Each number is 128 + 24 x the weight over the matrix's rms, rounded and kept within 0 to 255. Layers, rows and columns count from 0. Numbers have three digits each.

# up: layer 5 MLP up, 768x192, rms 0.0792, rows 691-759, columns 96-191
# down: layer 5 MLP down (transposed), 768x192, rms 0.0768, rows 691-759, columns 96-191
up691:116154129099108112150140160160172112110153137115099142181128116161099114131123091125173159144155105145146098134132152120171131088100126176140140138171119128114125136116107126118152130150154141147132149144117091114154129118096137158117107057129124094094108130170125106137138121128152109142
down691:156156141134121099113127152130133097145089108120109104116166122131147121117146145129121118086153141109177127164124129107140151118077130169120177170107105111115157126159158123116148121110138129091100130100145173116132146148179126143153107158149120150130130149131184116102126117113117144119
up692:113112136085125139152113182111146125151130133099129134144132115125134143115155129121131134112124146119135112112120137130141120130147126129130138122148123127140138127132113111133117124123130126089122155098121140131087123117137120129121158130153146137126147144125110132137152121126134129136
down692:107119109186138137104111084129116152086160127162155121130144159090123097142136116124103121134142115186139136160156110130115143097107129106131125145106129151108138146103146162122149121133144129155143125130154115154166138139112134113146090129105097132119115107124116109172111143131142092122
up693:116126152144130146133115162048113097140152084115144115152151158126135123116123090114144112124133154156181107122103122105134128140122156116129126128156097179110162142143094106137129170111112133123109122103149153133127155106143140160123143124165102125111103110146146131107116111079107120134
down693:135118120112142066146136154103126119117111103149103097155143128125156151094083135150110147157153139135149099158135089130148118127101128084154131188119135112091136162090135109121152137160119133099134158089098163089085135115138121134109139127105122137154135088133145169072157137137107163099
up694:114128100129114109124130118100124164121120137100142132126097151119128169093131107128136117145124108145140097106132128082152142110147180144158164138140096167112125124159141080138117141158112174126117075148141177155148145157121078148185138110143169134084089143132124099144126100168118103109
down694:166125134151114156105130064112130090127106148120074091159123176094122145103129102102160147128115162157124106103092141141124140101113105126123123132086128124163101124113203128124129150113111121149109155099123094143160096147103149156092129123128105109163189132130089174154144111153119081149
up695:168131152142097158139060130128140125139152138102104150123119118153126157077165111148132138127114153162132137108156135175166144122115161132171147125119067113148139115098109065117166132120138152166154085185132128100133114124113119146105142151180138111136147114088162128131126161129143108143
down695:111110128141153120163121152131101158104118106107152139176151124145096119158111104126132134152136126140145136128117169120130132125112140098135137151115133097116127156113123153128087179090124143053096152097125084141125138137120104146150110107092128153154155186133095149104083178117126121087
up696:111105181162149126158109122111111107096138138107115136147103166170096104088169123083142126100085162128137132099112136158137117115152159149111131129138094151120098110108143108101142139111124145142172097135142126150114136109097118131175104176143100175099107142113130159130137106103118121174
down696:174165069142161104132161123109142143124115146120161179096136118117125093065120136156129118054143117129134137081090098117143120107113148139156167143108115144123108117132169151127126147130128101175140119110108166152127133114135169112120143137121096092108106128110142126114144109123139159121
up697:127159117116114122159125124133124134111144163087121121163126174107133137096141100142176106135118154170120111184152087126103101116125132148125100126116106158122131114098115070153117110161087095117112073169093154131127166116154120120089108158131211123106141163160138134157188171127192107164
down697:150130144134133137097138182162100134178140130138115117163092098122131129136138150139167158149123085100143098135136085117149126144143149127133126145114099174102141116105136157147156099091119110135132127120124135132127078136171130108112113127131121134148145108127138204108076130115140110141
up698:129103161139131155098119135112143117153140102140128126101091104117121141133092138128092146102163129159118118156127162104113059130141114146153137151151100155120151147126127152114094150164096151162099131121137175151153114160103127135139124113122106147106133131113141138145120116095150119164
down698:130142100102155146131120147123141140154089109080124149133125112133112147160142112102129119149139136167100140121141139150137156128133133099106116129088162124195101155128127092173113128160151103104123127142101093145125131130179100140136161114140167113133115123152125110119119126164114165119
up699:103107143161134147096114172109107109150106096150162129147136140136107149089134170127145173142179102166153124103105123094155099080111158160150129130115097126127117119168099109117092107126148163095105088149177149137121195084155124139095070136148143132091155132155097119165118089132127107118
down699:141086091086159160098097140093173191074113140129172135146156102170077097133154134139127105123122154112137164133181146136134138095147113114125117178168149137099131151198129126120066100150142187104116156192162146162098131117170116127133136143083117135149127134121151130136157128120140112140
up700:074120188115128161136127149146131161108134110125122096144133107136113138103099125119127142173123135116158123131105085132144127143182124132131114166121118106127176121138101124147121138145156164105170143124128155126120118124082139147129125106126116141154109124094123144134148123190158109145
down700:160171106122154179119147112111147154111147149119139113148130149145149127158138116123110119118141118133158119102125163137100111116139153126102146144093152126115145150095134115091118124136145095121125126110117125097094123166122131114086160127091200159125139158111133111096105094094108245117
up701:174166177091085161104115129107110084152143166144164127151084128070177177105146152124166138083109134139107111132105122106104075067107157169148162124140122130114161095156105138055162112157084104081125115132116121111155130163163096162137142145108116140124104129133146140204136130121160098098
down701:129121141134086147136147093162113133153174149136123152073088135115131111166108105087055114155087146141107113116143142122113115088091111172128145118148146138183098161128153196144149074122135100133115136130116111146145141107142164127161122140115112148123093083094103108116127107139132095136
up702:091125154146141170169170108131176155100158144129151142125095130132117114147149120134129156121123134123134104094076124091146084107157160122149125127145142136112130129115132153149125152091172112099097130156145125122091129101120136122130131134165092144111108115114123110181153135098110111158
down702:112113139137121125103125132087119116106151141125133132135110146081102168100125153121146152113130122114134119133139094127122167152123125105114119095079119109183120132142098091144120099144114146135157158105107113149166121159119134118129155156115162116139097126108121147119130099130115113135
up703:133096096162103131087098158121122119112140153109134149130095169146126154113141157127102114075120165130144115112125133142146120140154127092115119113111090130128111140142098102115137147142119115143145116105183112133163093083111142147097126089142091119115142170134095149129151138127144119141
down703:141103110128139099113110148126134129119107117093123140157174120142119123104127127136076136120131111162144126139162133128091124114136134132088127100131128131123130155149180147140125099135089166132116108126118131104136089123123084113140114156119158144159139147123124114082104116138144093165
up704:150123129135130160126100107141154107089172145109109117100117111162122135139149107154093176085139126121157158143151117139140137149152173120150085175096076131117162116131112117138151094156177130060149146085094117134098154119122147117104105150103125153111112131155112110157153131154150119154
down704:159127112097073122098105162107105106133080092144158144134123143160128112090141135123109161152135146156134101109156140118117120108146129080127125067134130119167084151136146131147122152172126131151063088127116094079104092123104143156133110075155136113151126117155133107097157139139106060135
up705:078197143138149160149109120090181122119170147146149146128134133124141160130178145129194118082137169131144124139149169094128115126127151158151097127129149116165168093136144097162079178125110119137152111103130154103114146128126120145102081100156091159150148120144121084127133142117132108120
down705:126134151082086153121082156127149179131103130132154098175100093157159087154140129152138084142100123126097118170121164155094143127121106090055084108128152154105117127113129113130127149088133064110135177118142140136160144086129103127155162127171135125144097096095146090110166119158134124107
up706:111137124140113137109151146121126110159108163081184169103142138125152144087141101126163103154120102160153144127094141136126140144153183105112094143132148128109151149115140120114127152121068166132131154102168126103135152107178092157098142093118104112153129162138131104110142160191114090098
down706:101142162128157145132100127119060140110180086152115100095110173102146143109151136090150088091187143097143101151175147115118173150094111139075184094141147117103175155102122135129126119152159106101127124095085108174141135136097097151081093132082142145137159092149113156088083097163104101124
up707:130152137152130177161133135101105100137121134089148138112118138159081089143125125154146158104125102147123091183120150131163136067126125135122126123158130137145098144128123140127085146141145111127139144163154127117123117126146076136080148157155137115121088147144116140146134096142098117178
down707:139108103152169109105141093102199135114168119114095112175127161138111145121119115129108140101146116171134128096137107128081142130158118105152120159155131103132146116116094173132124095146134128171154145131117126097100096132151120127113157140109109118147092096122145122128142124145132100119
up708:124124150153109190155124116107167122140120106081175138121121175141133129095125100104109118138125144129129166106144085086137142108104125112127174138158131133170144112161040112099149165128136139094149179113138123147173134138089133153118157103097122140107124131133099123169168123123107128147
down708:105140198134114186148139105123153141096065146134109182128173134107158103123157127124155084133143157152116146108100072131148146107098089103074189179162179115140152086114084160113200159125138158129105132138126163167126116151142132150119103093091119140118083166108131120107130108127166125094
up709:123155111143133142158084120121135118135128114108132136103140154154122126134122121125149138185121131171143147161118126157133131120095147174155111144107088157160118102121113122134132096171142126143125096108150112117114138133114114142132138145137126151163113140124171106093131108110145112148
down709:128116141119104113130103126131120133112095121140133144144109139106133152150068160132133178098162167121141116134108128083140129131103093081124115110173146140145147100133076126095151143102109140078131155106118147185100136092105163143121124134132089111130142119140151133150161151135124110139
up710:112134146110096155115128146141088107139134097107152159172119124145129101089102136108113161138110144142126126096113122152143147115154135125127135125145121140129096158124126111123115151106110087157147167098131135127145128129104100192106170140131138123131120129132153112119117120129142122156
down710:133102111117097086146125129105125102145096127124145147134121121107150124145142109147150137082115107168126071153150160133131092122111143162170114152142170089130121129092122198108113116141137165183124119114129103134120124080156130074118145177141133164142066116148175109120113137143124068113
up711:133148215092135118111125116112131140129142102121139136122137108143154103068141109155148133134099146128113097124102133127146154126149143172096181132153091130158169147120106185106093128116146155154139092175113138144158126081131072122167131140160119116122157132156131176151156134174125112165
down711:102080164119086147128124126121127114108164152138094164151155119157155192133116123156161119155097125141127103148125121134134135087154111148133128102113146127153126082158083108137159092127115122153125110099109158129178095095148157086125168126152128151145141122129184121132128147097099164152
up712:149120155110126119126096184090139110157129119116139159138138118155135119087134092116135108098125144133122115133121115102167115145130158127102107162168126160128124146122111097077117096135103140138159163095098086130125122146118135145121134127112145164104121126117112130124137097094142114167
down712:155157085167093101130110107141128108102123114131137141119164165105193116154109107121143112150119139101087164132110154123127152117152157120085131166188091139118152105124108137113120148102131139143101076137133110122081145129142140095101134110128123119156066098111089150120121118118144191103
up713:150131104151079137133148126093119114122115109135177151125132170129132117156094158151146129138202148149110114132131158095167123122096138135128108133133101134114125123121078120180077150118121127091106133154139162132104112148133118135137124104109126132147096121156136130112162085125133115105
down713:084098125091144147129145130111134127141131101149122164126134143118136077125144110114146104128121135132135136141132098161112141100158155102123113111133155098106102087153092154132102121072107127135118122083129127159150124152120076177128077137118122114120129142125078129144093111105085140125
up714:159163136110122132106066111088104134108159138114106142137122137121091108095134119145141124117130165138095145117130178112138094142144178165116125126171135108118116129120118136098120145129193140147087122121117127060137106084113113146134189141132161158160136174092127096143155146114132115114
down714:136150116110142122108091162126128139141127129103111151130159100116118109184130116107103157147142135119135129130120098131165104143123113120144174155110155098095120161166103093162147158138132163102136078102102163086111130103129086085120108155123156140122066173099148116107098155130104154099
up715:090136120148129122106111153113128099185129126133129114124124149166101147146110142099104123113147132105129155081133111088155138126079146122091124129105101125123121150117077108169134119106169150106142141143145116152118129095097115144148085136087070121071107142180123146118145102142134102137
down715:117103170139143156122142146126142140126156095138145112090144097157178125156126154118143131157106137111187168084125090192154112102163142135137145202175152162160149131137072179115105104121091167133108133134090110173131090155150157144091137145144147152158078130143196134129129128125093097142
up716:089129132128105137084111144118128101124126118147131108120101127129134156151114165132093128119151105131145117153120157167138181129194163159134149164124081140144135106181122111163134144122104168099118136169115164138114087097104121098105097138102101154139066148162154119144132114098168092106
down716:110104122137124115162144130098102119143126116120100153087125153151107083117100099150146044131118115161097089092145093171150104088122140131110117148117133110161163144136121130157108107101188124111137132129159124157097197166155150156137165130141169127143117115129093136139109152170120061099
up717:118151127102118156095167127114124080119167156123132153131093142138134162100136125151137135108112114131135097130120097113110143138108153126114153131148112159165104140100146128156134137144104165110146118109164139128161101140119118154077150127121100098139143120152132105116138093157139121105
down717:142105140126167091121107104114133146109143142127112131131116130136127138135140119114112102099087089115102170126114096130145137129113157122162157137116172140166131100135099135173130097114116200176116121113145156154157137123129115134086103136139133162122148139160141144100141107113111131141
up718:115122128135169112144102128101122135163107131080133126137150156097194144062136121122090146133127177130167121125121127180119150097101169121130120161141120138121134142156091133103098124087119127117139121093090076144114122100147122092122099104108153122128133157118133123161167127090141115117
down718:125110146120122110164094129129139110140167108128126148155136135137131115132114126114109174130160191121131149140156119125164194121134125120142149132104098126121171116172149123128115081194113142141148117119166143133107123101068089158161160099114165180065097082160127160103114119109150142154
up719:091152154124132126120136109089116135113120106098096140157118147103112101115099112127108101097157137134151126141102127131155136121137171193160137127152096144114170113133134158119102082151146122136103118112135159147169161118147061146101129127145146109138117156120148117143143112152109103142
down719:124113137106098154132111171140135128132125117099108152125151109121136141142113131154090103134081101088096120150081097125146168114130125123127151110147146142106119173089145160120150138124161165141101135118133139147130162126109091123147117133088094148146165154097145115101108132168100136149
up720:150127128149130126125055131153120113171121089105120127129111129130128139125132148120129112119127153134166125114133154137140134091125153165124130130130108103154148134088092113150067128103120104130122137125148080172104177125151108101121177105118138101130109172108094122139150103153158117124
down720:113100146146087129120147134134115092118101100137116116150130152128087131152103097113118105140118128124072140129141146149118156154158112130165101112118138115120135155144130121127122146128138088147130143134150098144137132129109119143137129127143168120137117129109101090136110140133112131148
up721:118149188098125131172129153091142109161147117128140118159118127060120157142174171102116145109117155127089102117117134130131111106120157168133068169115145153116109122142127173125107139135157129120151176140088129148150116107145153157164100098116102140130166140161139117157137168163149104110
down721:131145117137143141116130130139143123123122124117107152137148116128149127136162087140136157126107152118145129136125086142134140137140093139118165110125159137144115150164073153159134119096142117098115144139130157109142139160109112115164100130125160124156143141145112181122137120142134181154
up722:141154094140100151169125181139076135125140149093136110135123142127122137102095104116191134093139166171118141107134117122162115087140167169145141125112096133122129147130078084150126078113157145149141099110146168105151148119159134178133113161194151136122112171179110125088144157139128110149
down722:158138120155129161112112095147139101098072120124059093136106107091132091103167099106153100096141093107140108139144090128149159088070167073137102141104115147143109110144128116141120120125178138083124202131161113083133120151151086138113145141113120089182139110149154107064142119178165125138
up723:103153152168124132086093164123103133190104099094153126118069109106141148116182096108104104104133104148188115178143128072134143072123155124126129157124124113111160144152106068167084154125133140101139119079124142150094184119098154123148101151124151168130126111108098104148128167139162094144
down723:132150115124166175116062106131166113088154175128129135099116107158126122134138126080181125157140111080126161115136107115104156120122118065173136134137099159148134170133120132133120100121161143140152132136153146121129110138123146155167132102136123104128093107104098122110124107083183184145
up724:179110170094115177153138156110125127149109112089106116171149137127142119122129110156170114137149130173144108143110128114129101149085136114138145150145140123133121122129134149093109157096133134110139123107179133103108147167140173128158123112157098168111093121162120132169133107124104110105
down724:136133130150110158144144114137130111128138140095137158155135104126126119113098106134140110134143137120143120109112122149125162126148128088114151100127125159138119161118103126128133118114078110149129129146111126123125078109114096109141125099166141116152140110142099115132125152146127112163
up725:143101122139161123187142113099131132151161095085169101121092123142130121064138094137124109096109115137102109149123111159165116127123135120132146159093129119145115101117152049091137153109101125134146116115144110144163168124116132131125120163178175100112153113140136110143163169153105118145
down725:122151153168104132180139131106165133135158114118136106119104122108131125100090121130151123120145066126138200130072132167102123159108103156151147128144093146160087081116131145127153141083132135114134114105111158162122129116178105170152147146101085109130123152094132098182150143122108111095
up726:142150160158177146164148153107165100175161145099132094141118117176153119119113089128157128156108129153134170124123130121140126141103161098148139142101119158126112130126104106112131137112154121132125138083135123140158151143111135164130112110115145123160119113175113088132154108155127115133
down726:145140100086052156121157105139111103161124098140156096155090165112116143136118127143127079092141113091132132171145151147146128121142091156102107144124141148096138141127147136106113152146104118130095127149123146120123121143108123113120147123148158161147110102125144140139218122113132124083
up727:123142093145117126126092185125144127173125141147165123142122124143125089108184116132077099132137117097155122105108166131130167124133163134089147122118096119140114132121152106155135126155144124116125109130110105119117139102096124173088084112113146131118102190131094141205133152130129109176
down727:104154151120176107139114146098104148128169094109131130093107121140145117135116081130157127131157129092115135095097128164112127103087114129108102116120104120143134164118129150146174121081107107129127159108103108145099102106150127176114134128125125080163127131140150166116078128135194191117
up728:120066142132105117107080168098078145159137160088128132126134129135118162120151126135114104107129133117137134139127123123117100131095130109135124142104110137160108108113102142112142146139114123134149139079144144106092114115075122146130164099149155135098103151129156168164169140149124095106
down728:127137158119100107135169125150126126158116129152108135119118110132113119082107153163141099152132129081112106107116129140151153154136116109098128132116159128139119124145130098131136091137102136084119096133155111129131137138145170161143133145140128123157129118172104105129074121100136149144
up729:165140122171164139112130106108087123167157166116156172150112145121144124070127142147103090126145122132170100143166134114114097084110142099096083125087111110107091140124110086159096113138125137169148146136126122102124142143103098162169140114136167121165134166128131134121137156111104080129
down729:093097117142136128137124091148118115112156142115109101101128126153154151140094123164141112105108120142126134109117149131108142145121141167156139128135161180148160102136120134149119109113141105102147152152171135131110161119090128143111127140139140112113120132174125115149120153145112102170
up730:163118155121140107136152149097104145119123075095081115155146121117118162102091109145140125162104147135167106114131146137168093109120120133122118141141104128139161141127087081119126150085129113117146110157130129129144161118090178137112142130114129139110105131169126178106153133109139124158
down730:143119131138137139131112138143133128182150097144119151084136098099160098122166113178148120068101156078115099096122135092137123150144088121148133160099170103098111110146070137156158139143113107101108151109123171112117111096112146145132157123117108134146132137141133133105121148114112197094
up731:135139100123087131141135119138194135127144140133140131163164154123135183125157097141138135095125128161101129166128125152146100116143142113120101153138092122142108168140121128149148093152125095121123114103127151172127127123147114116098103145111142131089065143129120125139171152163143093117
down731:135085115140118137121152099134136067127138164133129134118126154098145074073148153139102158147110156161136121126145176106154156132085119143136136115086146114135100111135131172145088125098130159112187162134111099117139111101126094110165131113118114179100148087168155189162119160129109122120
up732:104142144175094152112129170087144139108135109106163100129135107098118157116149173088141129152122129123122107142139136105149181117139139176119209173174129143114118141181123135065113145152115165168131149149127134114151125100103168119101089137137123133113109158129114130153157074081113102124
down732:153104129148117130116072170113126114130149123142139166123153147106133128123129108111142123114104118105161098143157109102129116126137144079144190104127160097109117131090137167107124154104110111132119119126164142160120154109147166116125168145122135180183113133111141095107120103137104118120
up733:082101144117102140120163173141101120174128127085119130185143175120132144111115140127158117121157138122160145136110136154113097109128125143131120133126149152131110119148089108162115126155121109140163136129087178061105126116178103168136109118126117149147103120119117130130138144153122108106
down733:142160131152140118120100086174153115134148135137117103119124102111096113104112100124132151134115139070122130172120154113141147147127115119140137064119090118142128096150193112089111109127127128119144103140174115165096172143067184139142106111135130107121122138175134123152129119107119136116
up734:101140122158117137117074171136109127134126122109093129182097081131122123119145120073129139150162121139098108104164113140126160133119132127143145142162083139186169162114114136112130127128154118113103088102175120146110136127151119159127121103148123101081122146117152139188118097126173112135
down734:121156109114125115135187083153126082152146140149127128101164174125137125153098118154137117105126100111140140108125169099134132151097144146109096157117135110104142130087128140145090099122095111122130122146144124141171141124100141107181134132110138126133150113132155112123151134127077168112
up735:124134148117112128133131106129114142152139107133122162145158062114149137097128150152146109147115147147101157134108145133127132065113112119145153142157160093110135132115120120112069125156127145078121134128155094115144076112174149122140134084113128171071133149179129103143148095163120121137
down735:121093156118092134142125134143116121146116133105125123125113134128133165134143133151136129140151145116098134084142118112107135158116149117132117145143163154106157103096100065153115121074126137123116155104156108132146101116108106168113140109154080157127119138101145127138093098143127139143
up736:127109138140102163127109132120124123169141118091104145127129170130146162111139127107156099098162126140126096164154109154139106122143150119129127108132123157122090084100098154104088153105114146156148148107168168100169127101097097101170167162105125125113178123132128156139137143130110114175
down736:126152130116119141149116136150116133109135136158101139148142132130129078176110122114136116126134132140106146101134120153097133164132115142148144172134172115115159149127122118170098153147110091157111087091128106143148141160130167117102086088131133087147107140131131105119142142111153116119
up737:117152143178162158137138157086109116113153116140129140125124120096153205060129095119115117104117157107191109154125101146138093100119115166145126178158124121120152137108157133149121147129096093152110103134118097144125116143104125159113088122094155117134126123117118142196167118175122110089
down737:116131165107077179119130123117147166103135109121104103144138131139120088138104147129084063137130188117207111124112142161105093151074141106149134129112126109145124132087101177149137128130170104183141123111109100121085074152150136078121107158135102134112122186144075100136079144143137091156
up738:140110180129119129141162179100113148132185123072141116153150125134164113084145112117062081184131148126148075127133167085097113129095164151159168190099146158148125186159108150093115135132128079163167114127130112151105110070193137105134095111131096168126139136122128101147129105145093106144
down738:137129117210108130124137124069089122135155071131115097140149134062153118135104123124128122087142100100142130122159146152111119120101167100134097102139143098161106128142171139106152133099147093120085152144163086112090132123111113143106128161111125140113166141136062137148111154128136132147
up739:158119128124116165107101109108096161112151091097116122130078139125107157113114116116127116114099180122157160140125096141158130132120124135120103160143117146154115149081129117123162154111159153101136081114147161088141161132159122161104142124104105124155095152163187141126116130164105120169
down739:127133050149156114136120136136126171167136131128144091097108129163133123139121111126097134123082136155138123136117141113125152113114111130144140088146108159119125133156128132103165134140190111154055112162137148119072131103130157124137144132111163113100123129118111129091141087148151144122
up740:120104104142139166153174121140089092130148129122158170125061169152160171126130155144169097109121176128127135118170129105169123120116130110114131148117099139190135166127115100111127109129134071085118124128142138113145187146142121170141133121133087115090124153164148116159162152131131118150
down740:126175209131142109095140145100152144116184106082084083086140130149176176109130124136121120136113103092183072088128072147113133158135160138134140179120112116146120159168124119095191143129095131135124150128079117101144176193102117147126131108094076125116104156138209104120102087123131100111
up741:117074148143135148101149144135167085143152152115125165150117088121130126142193125121129086148102110119173111164137133073148140118139128112152122127093119155120113109095129121137130154141156170091157135187082123151128103114146137120151148117071091134120125130162160114131182124173109115113
down741:160098121127173090139135098112147139101095109120131140107119105140137119123130169089119113130116125118138125162126109110161144154110106101090173098112158146119109120124121141154152118112124125145155153152107140098123104122141116136175141138117123138165130138137121136161173106178125149104
up742:107138159122093130141106111149127106168126107138125150140129140102123129117120143126165171128161115146150136150131153109160134085106162132121163146135139172109122110090110106158120120125091147093092080151132151143157137113155107158105135107116116178146142132126107158148163135125106095135
down742:152156123124096172136145101107121084151105110157101142117118103156101098135129150149150123194130148161145149157109144101141124106118138103176144090106146108130098121139164109147086117133135148180173141115177115097120121137132136125140121149104134097131159108095084102117176134069080106122
up743:085151086163111116159087087133113108071126107146094126125070169135150145118157134126146141093169128142124126133169154126130151111162148123136130184143084118140116153141121136172125140140133146153103089140084126141087136107138096106135129100141136166122164118122157077168129141157078095126
down743:141114114129107115121107124075152099123118134139123163127129131137123105157156145121159144130097125109105110140090112122132100083092140139125087116131167165142153134147100143144166096169086159143127152098131131135109121075127150167121144165136123098142165151128110108108142114155149108112
up744:120089174177144139092107150119078133137152150105088099158146129162119140127141115096139132129158105131119072135125125108160116126152161152135064150158089079154139134166084117096140104166144135129172163113113123126137169115117114125134075148142077176118141175103155085140161149127094110104
down744:145136106117090090118134137112123120155114118114152138109145138128136141125060081155170163132090122087151139131113102120115120156103073149122101141112120129129154137085117120145149179141151125135123100128101173148064112135145125143118127111147129154119121101110148197068123105125113142120
up745:159146094118153109150099107088139120161143120105110106134120144147184151121116176124166102130156121163152129130071146153152130089097155150106129099139145143168132104104157106166124115128086185116111104161144113132134176144099143113122112123157138110103115142183164110122138087109129103145
down745:144112181113101107108159095154130118155145160140138150080130094125137102173144120133157138145095086118146148157114171097097110194083128080179106127100092158130078107159131129158096087099133160083119117102142159160130130114136126166108130122090131164138137141105116126149142137131162102141
up746:083182173095113135116111118115107116126140149095121157165060129095108120094094087159154133113129134115116137179141129139169083127197141130115125153139105107120140119107149097089101170120156114102158097115103129129130088116134143170123147142124122140090126132136133138155130141153170117099
down746:108114103125119154135144154131154136114122128125128146136187124134127144146114095147100123111123112107086108099124131148109124144127120105146117070140133166132136126103105161144174096135124136174110124132104125105096143117083162097115123097139117119178098178134119098096096077115086077112
up747:131174139117102148115113139119122142110171128116157109160130127141100167117139157129153145094118143121084132100095155134145126158135140108168124109148181124088142089098073114114115117152087110113121105127134154128123160104142130142116114136150103139127138146177130137153124105138133132128
down747:157140088149130119131123098112120115171128120119126118114185137154152111158111132117137108119124125189122085141109120132115129117108116117124126134103137185168145125096121139136109149151144114130113101139147065106116111119111120128168165113137159074118145095108130084139096127114123073104
up748:119147141097140131153142128097163146129107119135121150149114122091137149105148131120143113110185132159161158149128135072137075079154163167178148149154110147106134143131129110148123156131111154113088082135138186177107118129141139138111138120121155109180158178135136141098139071115171096125
down748:138130126130093128115149103152084127076145108166134140124108112102146133176092139134145146095171134098129130100154145126092157115104135118105112144073161152151133129082160113133094176102115140132134096149130084172112148116122142133103165135133158095082153184129113127135123138142095108134
up749:159123151146129145069104156106059130175124096129115143130135146076123133150123131145162119112132136116128130139141137145161103097098112101097150133121127129083121126141147130155114115153111108141126135127118137117144119099154113157088072136103128135123103126124109116178142159134140121170
down749:121143120109144130122122125130142114135101129125104098177146115163141157141144117148109093134127096125129152131106155165120164140125088159133122114119132108134093156123101168115168160113102148153122130120132149112131137126142106139136155130141152105146152143132099077106187140152138113131
up750:126105094169139140159146148092123075144165134128157141102115128118150139110140112115105131146101144145115135163121163155171142102120149124129120126134147132098143099108113107107149083116134132123096149124097132122166113126140140155125123149145139170119109115123118123120140162114115122130
down750:149107128109093106145149130159097125140162094159135122171156139100111150129125137133146122124148163104107087093101101111140075120120132106123133135126104117126134152120126127143127198105129092116158106096112124121117137128098117117126145096131138121136105117087110141138118151116128117120
up751:142117138161142121108109141092131133167127128110109140158117099092127118126148112113100123073105136147122142112117069064115108112126119139139144137105126102116130151121138088149104130187130135088116098103153121146141125096116096142087121152169154141163120166168087117168133112185134107118
down751:094124133151139128134151129098144152113091147130129141129138121153080112112125136133099154103121155179134158163112145102112140129073134128120119096104137103168089153130134101114126118125163113128147143125228135143132122109152166116110099158113148158093140130141099171150141122143124114152
up752:145124091138141158093071118111105115101197124124134156100117100131112159102106109112131152124130136128118083147136136166144105102115134184115135136121093140115130138145116125122141099105119104089116125139133161140159136124089107130112135176087125135125110125120159150137149139080142130166
down752:115130108094148106141140145139110146149054098173146109165120155128097110106163096156097195105116128140117152125107137105142088131152096140119128135155093122139101140179127152100104107119113148156160121125150101176112120108111136190166121106110110122154115134166125124107099142162123103120
up753:093141152137164122122108121144094136097128115074107149115099157139139149103160133154121155157141108150136111115109108152142123104117130133161089176115181164165084132107176128135103146147128108125154136177114148102130131138176106144094092110162089084117114160112090133116136119086098077142
down753:127124154157106139121145129097094115149101166134149183070161135146127129115139138128150103107054117106122172161167115144124173140132119156091131125097124159138126142141072118122129167101113104129122137090133103164138106094115159112156154172156109128126136140144077142127129113107107174129
up754:160133100126166166161090116097103136151158173143101152144133108089095130122152109111150146129134120142125129161088115164098085114172134131125140142074114134137164182095115099124144156136106168096128145137122113100140088098169149135133141108113143111081094181111129147111146119120149123166
down754:146121123118076101127133136149152114123135131173142107113093117149124169149130152152128146134165099099123122069136102141095112159163104106152157146123092148177151121145110108125131101157133120112134114119124170118119132145138136124126126120110109149084095112110160143103105131127117124121
up755:142134115158163133134118135118074118157171145116128154147114153117153119098098124140088141079137161143135115113093074150137137107139138160167121164126134132111155127161108103139150116149132136159148147161153118090155134134168124147148116152091123171104091173138140118101121122159055135093
down755:114124096124113133167111130122123124126131145101128143112107114169138157096145151102140139135124099146097131165124098157108159100129146115102147090141131132119136131093140167161106179097175122144132141103113134138149131120156158169104134098194163122129096116114085145099141126167187140105
up756:107147163147135132093123143126098168154156122118142138144118107136156173120133129140157090131186116119107092110149082109132118072151166140154137138131110138156135154153082104118131130102119084153132121052147178113143140087122126110101108111128083152127132137133098087156124177123169104116
down756:149129125120136168132119118111125100176138139151151132150166135126172119131110106140118096162106104125142126101147127128166117145121175128131100097108128106138137114131131122127145116124142160131128115124125117135131108122145148144113122114125135144124148072138108105113118118110147083146
up757:155129123154159182114127129117146121181161072119128130181100144137127115141147101148115104130101161132116059120119146112138125112132157125152146115114130153136141123130102139157097117163129113113132137126084160135173165112116140119106096153141090149159144116131121149161145157092126124084
down757:139108110135161149156144124157120126103100124125114145062134115127165097085139159135114157106112132123119098101105123115123138087187105149142157111111123131103140151134152112147143127150107113128093129128142106109105111096126170158176161126105131160135135117164102130130111154128139135164
up758:134121117086119147158124111097118140156131095149111135138135094147137085121153125135121169132141166115143091092122150077164125086149161143129141129146108155137149168111132121152128121143134145113113144095097098124123107123112095142117163126153147151128120164119071130167136157134141100151
down758:126165134173133090151130099133131109099099165079127118184113120153185120111086122120156115118139140123164164086098122156092153152141102155143113176133111155116156098129142111140136129121141116180155150135134100096134114102140105131180127136155127052131152129158165153123146109148161104158
up759:142117119131078112131138156149094122101143138143101104136113125105128117128168175118125129130159120103153113123116095088102109124068181131190152160167122137173109133162126121112132138131156125109110101109133118163125136127104115165104115122109103114167123133130093105113146114176158120163
down759:157147140087137171154123129108146162115151134114127164079150107143123138126116120137155095137122138139137111129142150128154113153152131095133118143110146117124184140114134134114127105125125116120136158149127182139120142113095162145138118125125167097129122126160158160155084105099131180131